{
  "n_kv_head": 2,
  "activation": "silu",
  "positions": "learned",
  "bias": "all",
  "tie_embeddings": true,
  "init_std_qkv": 0.0163,
  "init_std_up": 0.0163,
  "warmup_steps": 44,
  "final_lr_fraction": 0.1,
  "doc_mask": true
}
Each number is 128 + 24 x the weight over its row's rms, rounded and kept within 0 to 255. Layers, rows and columns count from 0. Numbers have three digits each. The size before them is the row's rms in percent of the matrix's.

# layer 4 MLP up, 640x160, rms 0.146, rows 312-467, columns 0-39
071:106165122116203151151147180150155181141118128119114163115158143147100132113116123127131137119142206140129089131121137124
111:140158138138138126147115167148159143126107114136109135132142144134093130077137133130106133153112110152149119124102135133
072:131140134097138136109133124126146111139119139103126088127123136108147130160164123108120088155084099159161132149107132104
087:127102105188159100116102170141065139129133129148113142109119106172111124092096194139128124096139115113149105090130140107
102:118137122122111147072140161106130132155104107134090164098131121124132111129082129122102089155086136123125123124152123141
081:119163143149139154143118130096132129123068107146114143121117135158141094079141160155149129106139130128135145100097107132
079:162137130109134119092103126165162093148158082092124157141168125111126144113115144134124141100128102134144130118143095132
120:126150148077192134145169135130133157124095110133120170107141119142112095139138123135129122106132072089091071125091121103
096:147172124134132087129136104093169110125114112145108115149151102121125142110122082122150148165120136141128173100170073098
105:161092105143120146096127161102112141141130160152107129097125130120116147097141145128146103157164105111146124140126111108
104:123137102152123107175144094108156145135144089109115149123147123110104108139127119156143114104156164144078126136129132115
108:137169100121155144130145106154160120135099119122090110127135103181124118077114079117126113126147087172109124106097098123
089:149138105151118132162122178154153156113118137091113138148126168125137119137164167134125121109112130139122070144169129105
099:116149145136145122132132116163150126128148124170107140124093115119159164095098125147108133127126110157138131188151107165
099:164125126132167108140107149161111104115155141153143125146132105094119144117114128153136186119079122156125160124121122115
056:085210108101128147165105145123117112152116138120113179155120163161126121108125131129095104134117115140127116114086143136
123:129118135109120103114069104124120060113108132140146129127146119133100126131138128109127149162125067118068116178081126118
106:108127112155160128103156146115158105129134124123121131128143123187100102117126110108142133135162150119175129144118162070
101:131133143125194094089139164139132131117125151166078116073145149197140132097081114099133138090130125145126129120133137108
098:116141138142146117140097143104106142146141137145131177120119130115114090108156157093145096103139139123143115083168138091
097:132193106129139123162118161094087119107134072108182111161175184176138148068159129151111146148148156124126114103143113076
105:162125115124134091106132140108140119129153083120100073193138139104198119121143186142085137096165126126110185109107116176
117:140137102066183192109145148115087124114119128138139113141136132106093122128116113145114125146092138133157158127147136111
083:118105099110116172107156111125108151133091122170133113122076095115161114120155135184137120089149121129112139110107125155
065:115152142142146128119132098161186099126148140133094167143161169098104183107135147156120121112095135123150130157144088077
109:108132124135135137112087098109141099102095123118111150146143146136134125150108146150132100108087152099115143124132136150
090:111158140111136164172109118121121108112108137140156121105108095126131169109108118120096094146116104135158159123088154104
098:135075123190136129123135129091095124114145159095117178126138127146127141130109122171148111108110158107144135130130120114
094:114110122117117118099145135131124117136096078139125097137109122097148132116132184138089161100140122139134146150114107107
109:142126101131084147102098126144110121107107127108133116121131159141158170099132119135120166122119148123100169115152159150
100:090139105130137119127143149154167135145148105094146173143143066130137093131131138111139100132139121119117141110104147140
092:152139142170121118107108107134118152148116100125125095107108087167137130082129139137101136102132094140131117131106124107
094:124141128090124076146082120127123149133110090108108101099115123132144125139142089134110143091120138183118104139088076169
093:112140128120097079127125166154111098124118085111126152133147126119093087135120131139097125123104127109135130139138107129
104:075121081140164153099115101162102125143153146103130125140139139132142156092152104119131124160181085117122111124144151091
086:077133130132142111097136061128157125116136086128115141123135112156121103164159164147122095153136119130128110101147098151
127:144103111123151139124124120115163116163149128098164129073156101131123150148123073116123129111108127147156172078166125157
105:069118115126177141138107123096124134111150167139108113117154088168110118149121132113179119138113131128166126134112137128
099:152136123121141144110125073056128110138112158136150110112114144157160102117137152125167097107150095105127128142116110106
091:140147146098168177125121130115109126132144146068164134108123119163108132172141119130119087137170105142132134131141132101
099:108137163121149147139110110144089132139155098100126134134139156108067091071111086161074110118125158116122123096125108125
103:115141149093127131162157110120125114101126137161122094080114120135109123154128155093159155131125148133102116138155102145
092:139160147138157151120136132110101121080150088077111104076171124132122089130133133117172143144115122140126106143130141128
117:142128163118110168096110132127141119116113156103097141136129137124152169118169096110091166149164095107125099129175143104
108:074096143156153147107108086112128137117123169158131115100106145129134110094115139134137124128111146096121151079141133132
080:123141111142106131147140149153148148098099079105116136132090160118140136150185136145118148114175127142123129155106153149
135:123126115131115124131119109147181134128076137092128146155123117144165178113108124142165080123136162145108093154151120113
086:121126116133169133135137152142074134133141146117104132078169133110099121087120123120157151097108142107126110146105084121
111:130142071115160160159134103176126109141117138130130106083182155090126148147156054099155150119125108133171132129127123108
067:127125129144137143122134113148131109124135098143092174150168123071143125118118171129094103149069135150148131129100116123
094:139134092079120106122141132142129104161120152120101119110180086163150092150144142141134115145155125158077148113149132177
113:149098143141165185151117153085144097160103132164133097148086101145102126118124174120083127138163081142137131119110102143
098:135139122117141121146106088101072190112159114125086158150148094118110132124138136121146124103111152176140159127131115110
096:121117152139165143125122151091100163137177133113106159085079118151127144166133162165107109105131132143123121160130143138
116:118121120156131123093119144132132079121097144126197146159172145126111125124085078173104156147125134122126149104134127129
112:138150107151150141166092089149170121073127083109153108147134145112167189105108132159132130122165110150102113136126091142
102:099112104167138129105095109104122100120121089079130186152094141136097112140113142141105160149110168118105107120112155130
073:111112148149190140128165119130164127182163102113134156157119131154117121144150147161109134124153161112140102076126121137
100:139123122193170189122118102065161118091108126111133139147106132118146126134094105087097121084164144100110142105126148105
052:150156124093112140126112091136114079136085117131122105194112130137130111129105159179122166105128156113138091137126094156
105:128124133147173134112096119083123133118122138130124119155065112159133134126137133172148124111131084145130129143128119139
106:095129134156094138134107143111151108125082156172137141131159106092144126150128100155110116123150119137166121139108141130
087:123119146146158122110159078117138157093107152101080140112134154162135136080134137114127113073093133121129103154147126132
101:153115098124120111123138142113154166114138143126097182104118091134137141111150117166132091120113142145142105136150078157
115:090141142116129121112183136117142140115085137179153085144128087129141124165149129143082137126159130141145156124122117136
058:120156083103137134142097149110119097146140190128146143116099139122148155142117096140121154114083140112131115120116171128
083:090147138086139123132150196146107105128128160090101143157164154096145148109117141111129085131126067162150144110165145107
108:146134174147119105091126108148111154084162100146132094110150110124107084125128136152075158133194090090068124117111111101
084:122110124116109148106125130144110087103143146121131121068155133069148124161175122172106143140147107131151125181107121123
083:129141103107133109137166101134111132099120136093128132117104185153132101116123116113089104166117110145162145115121089131
110:150111094128127125132117093128086082132115099138089082114121131106151142089132114155093183114184155135129154099120087113
082:129156138142123128083147136096123129166087139149163166147078170121146129136129127142120136117096103163119107141156134067
093:131163118128118167088105126102168128106119114149099146103107152133130135119141138125094095148143131126114127092120153153
076:148130100148119124159148148141115141134105074127088133118125141127099073149148141106137148131089146125119099132130128113
093:115104143139133130122078120100096073126115096093102145145128152142146144128126170156156136133125161117117152127127110183
111:144118106174142144096131126123112119127134186152139114151058113111128143133132181134114095153109109101108146162166167148
095:115096107144168125124121113114132118161098172119119111129129122156193103127082146131151111141152109137114162085125135152
092:098098126134167110143144143136159136122131123115136158099114115181120112162135119074116150136123092104088080120146125147
098:071159094115120116126121107156127156155110121139119150130201068201131116110151121133121122126113143144138134116159132145
106:152145057088125150201105127110098162124146129125127083126142144080134115128144108167110123141144098118129168136120119113
090:140148166120142143132121163154130149119134156117164142101126103123112146117134132122124152128120110140123077132161145122
061:162118108161111142105151151118098130148139103131133161098138123154112122111091114113135165118100147138102165117161121127
090:146113094142192184126144128095146101146111160140079112138085157104081099119130116091107137130119174139105113089110075116
123:101142137096157154105133155104141098102159106079108152115091153118072099108108131140122153143157132147077133123155141109
083:147116120107130111125159138166154138122129115155106173131165163125132121130111198143117116128164125162123117130109154136
088:102120140172125112135124111142133128115095106096136096139088135124125130191131088137139126125202165083108106145109103124
106:154199105123103118103116132120173120122102172129094115150170104103142103118116078133137134123101130141083168118133117114
110:127130139132157130136112134166146125136115136099136100176123148144136140131100141112126093087120138096104104071166098149
107:135105130109091146162112092149125129123113156107128139115130182141109114177156119133095146163144111115080094141094167081
090:116162111131109110111117119126092122126105146127122099144119134128139137185120182144102076134144164093127140095107141112
078:146147137158166165079135127133151112143161142076102138178162121109112137111179145141106129109150118092094097144111121137
093:159105108120162097093106122129135113093082098152103112134182136163108140135158157153146162121146139164088164123156102112
097:147140149071128116125103143109143104150113075143123125146149139153110144128125100128110187122126133096128148128123163155
116:122155122074121108084165143166099143155130135100103197112101125137157148172157146165118092081117132142110080115105134149
098:168146131122173150159120118106110095100135185103128111107127186138137134114135125126127076134128112110144147140116116113
070:159121132160139160132146090117162098120164164112105137124117126167131136082084104111084104155149172166115141132118110127
111:100162103119115104158073130136146168127133161068129161143118092104118114145068102154113108112106144123138143101159110148
076:079139160118100140092091110126134151109103104095104157141072143107122089171121129180134114110112093115108119136162140169
078:096106141130138131114143138144155098107108148119115144125114177092130116111101138114128075135069140164116137152150095106
076:145142124132148119128158107105140137154136112161119145118149106083128143171149187156117161108144156120122144141112122091
103:095115112140104131099113098160136154102152113094129123139114130121131116143118092126110135101131101135114091157135091145
112:137121136130160110155116170131107139131151122171135114118123129117122125161141121164163170113133159122145116144079118170
089:120155105165154117124142146104118133076165118127172108093123134140097157112093077141136089129130103109137163144129133149
202:184152128102114109124075114101169130127120128106094122161136118139192141112091082146159175093091171157113131110128119138
096:139126150122112151089123118139126130127113066127105092097120136121161151111127147151106172145101130121095153128128133117
114:146108113099122088107106174093137137123135204116132146115145152102109182166132088125127135117153166193122144141143125158
101:145126124107141100132110118139129116115187116090101124098175106135096133152124083181173147107092094155101127097169123109
088:151100110121162166151065105103114118095119157146172151120131137124128122149094161126091084126116117090148100143161113145
143:163128119112106103097104100118154139122134084114133124140122130125175153143101098167181159097110156163101110123119117131
113:118107146110099116084106166135142105181104084116118126137178136121163127104115170119102140123132129131106173104115106129
085:145110097172136116133130130123127067110104082123136118136131113123135123183141142144120124084087143148133096130157125114
082:114161139123168153142074138167157120073087152105124158101096159139125114135121151149161161132101148150138165129108116123
084:105143126098133178131122114067137102122116145118126116146120107139151142128113146133077095150113116141089127129105156148
118:119104128131150109130096103074115146114182134103109116108117146121121141184125092115128130107142110142091085137156117085
105:141099086167161138145123104127142117079131093101151115138157112158144168145136082133131137135155093108126157149121133155
113:148120168114130106148138143124122096152110132123107160102101119179100155078117133159084100111120134160140106114141141168
099:079154137112139117099142110086090119144106126132149176138125144152090141106143117172123123145109087119131127117150118122
108:117164099128109134124124097118153090103150118110127122151109125080112168138101146148130101145137143159083121115100152096
099:144136113077118155151158128142060130110158112122139129156111110119092087099142114173144116146111142118132128106071106148
090:133117138168125157109170085121149086148094147125131138136189099135142109136135148097137156144138069148125136124107111082
082:169105106126127183103125113176164168131161152092109088093121124106181153143123112119111104156092117125147133142080113174
079:116154120143108129090175146123151112174152097118141134163117137132124151140132175104101097116104095123136105109128115140
099:112144112181168124122193144116138163146162175130082121159068105164135132116171146126086155146117129160129135120110084124
085:116142096105128104104099139101077106146104145145148152130127141123128104139104172150144145096083140129108117120107162127
096:142108147147180154114118133120120133136109121117158174090131136161175114097091169094129146173116126097126114156148147122
090:114062111164167147146140134181135111108145088101111137138117151155129123131133125097111132138108119115138141122144138109
123:132131117082113137124120057072090156114093106093095101134083144098129133111158119099131130150118127138119159110138109134
133:141135094081138158088119129169127120135103117160137149128146113121106137168092130106131116093164143141157123111170118097
092:096120083111113148113115123113126087135102153136155114133163120140118114143116125117111109125131114123116142131158104105
069:133121171129115137126125134144101170109165111113080048118120137177149138133142143132144131079139124113139103143111121181
107:130118102117147145094092100073134130130112116097153167134155120110140158140122092115150164114133141112148117118164111121
099:138114166116153138147141122150116094100114123143121147145148110131102115119116124117138110131142145130127160108145107140
110:165100125072164146103124093158156100125123128130161136133083144095127139166103134166126097087131089127105086162104120119
077:192117137133112140118155149128123109156100116143115119099095130128137163149119113149132106109108114122104111115077163171
079:158147126127142103136101141104088131105113124136144142053163120119098160140094127128141151127138118082102095138156099118
113:131121117118126157117134124080134154109134128111127106138138080123121120170081174155160182129098135137073161118146117091
104:115121109125134120118122151139113189097108140169090143121152128156144172135131117119113132090139116129099088097112126124
100:115174164126126160167126096154142124109103107091149162137155148105160121124125127172073129104167121092139126143109146114
064:160116133134161158144121130126122162105124132125115124118156075159143106123142131111153129119092125120109100170120124113
087:136121171150120077151145079125144153107069113137146125122120152135123073127157122128107142115157115114099171091146103102
101:115113177138137162128111111109139133132160094109115119107127105141133143126117139071107122122118110124101106128154144135
090:117114108151209145146090131174136110155160143162131126137093151140120141122095110148137161128120115098138127173119137111
109:126139181138127095148143133102156116136144098131163159157114160155132139122080145106082131134149119089093175091102069100
131:139143163150137142060122147127097108086146086074158108132124116123109140120088152111129118167126110123108162102111134119
075:099117082087159165160086111165144143088095105140108146125130125120080132092124173159181134146144083130186130147141116097
111:117110155168105114119118157127135117114115143128111125098120150118087147121126112121103131155152152112127087140113137101
082:146110149106157164144127147130120136141136157129092177167162143145126151132157106110138128099166087140097105128145124125
079:120159156179120076108133116144096098158109149151112088092154142091127122108103145157096088114174160140122111102078116118
099:128099176156148152094090128156141149129143104147111130091073118138129141106129125147075119116137127130138097116097134121
091:101127117150147116133115185122120146145148116150098131129182123161124171095143146152183124139165082180168151143131096113
076:104125090154166150084073124132104146105136095159155152096112132109138126103104117086102144147146094147129139125127165188
132:128142105161161093147139152149148161094125130095093093154180111116193140111098140135103114141169126146112123148101101122
091:155145129150168174114149122147119141125109125140102116150086114144155145114125165135084163098134110091119145084127077127
089:149135147120139122105167094173115117163143084123124142090127146153220133110110102121142144119136115166146106156136160116
082:136114145120142171168068088163148164139099108070131150132140132086121136101166184161079112128120091120140122099113138155
097:132112135130137165134148091130141133131166116143116087137086146150199124114160163149134130110111057144107113156118122107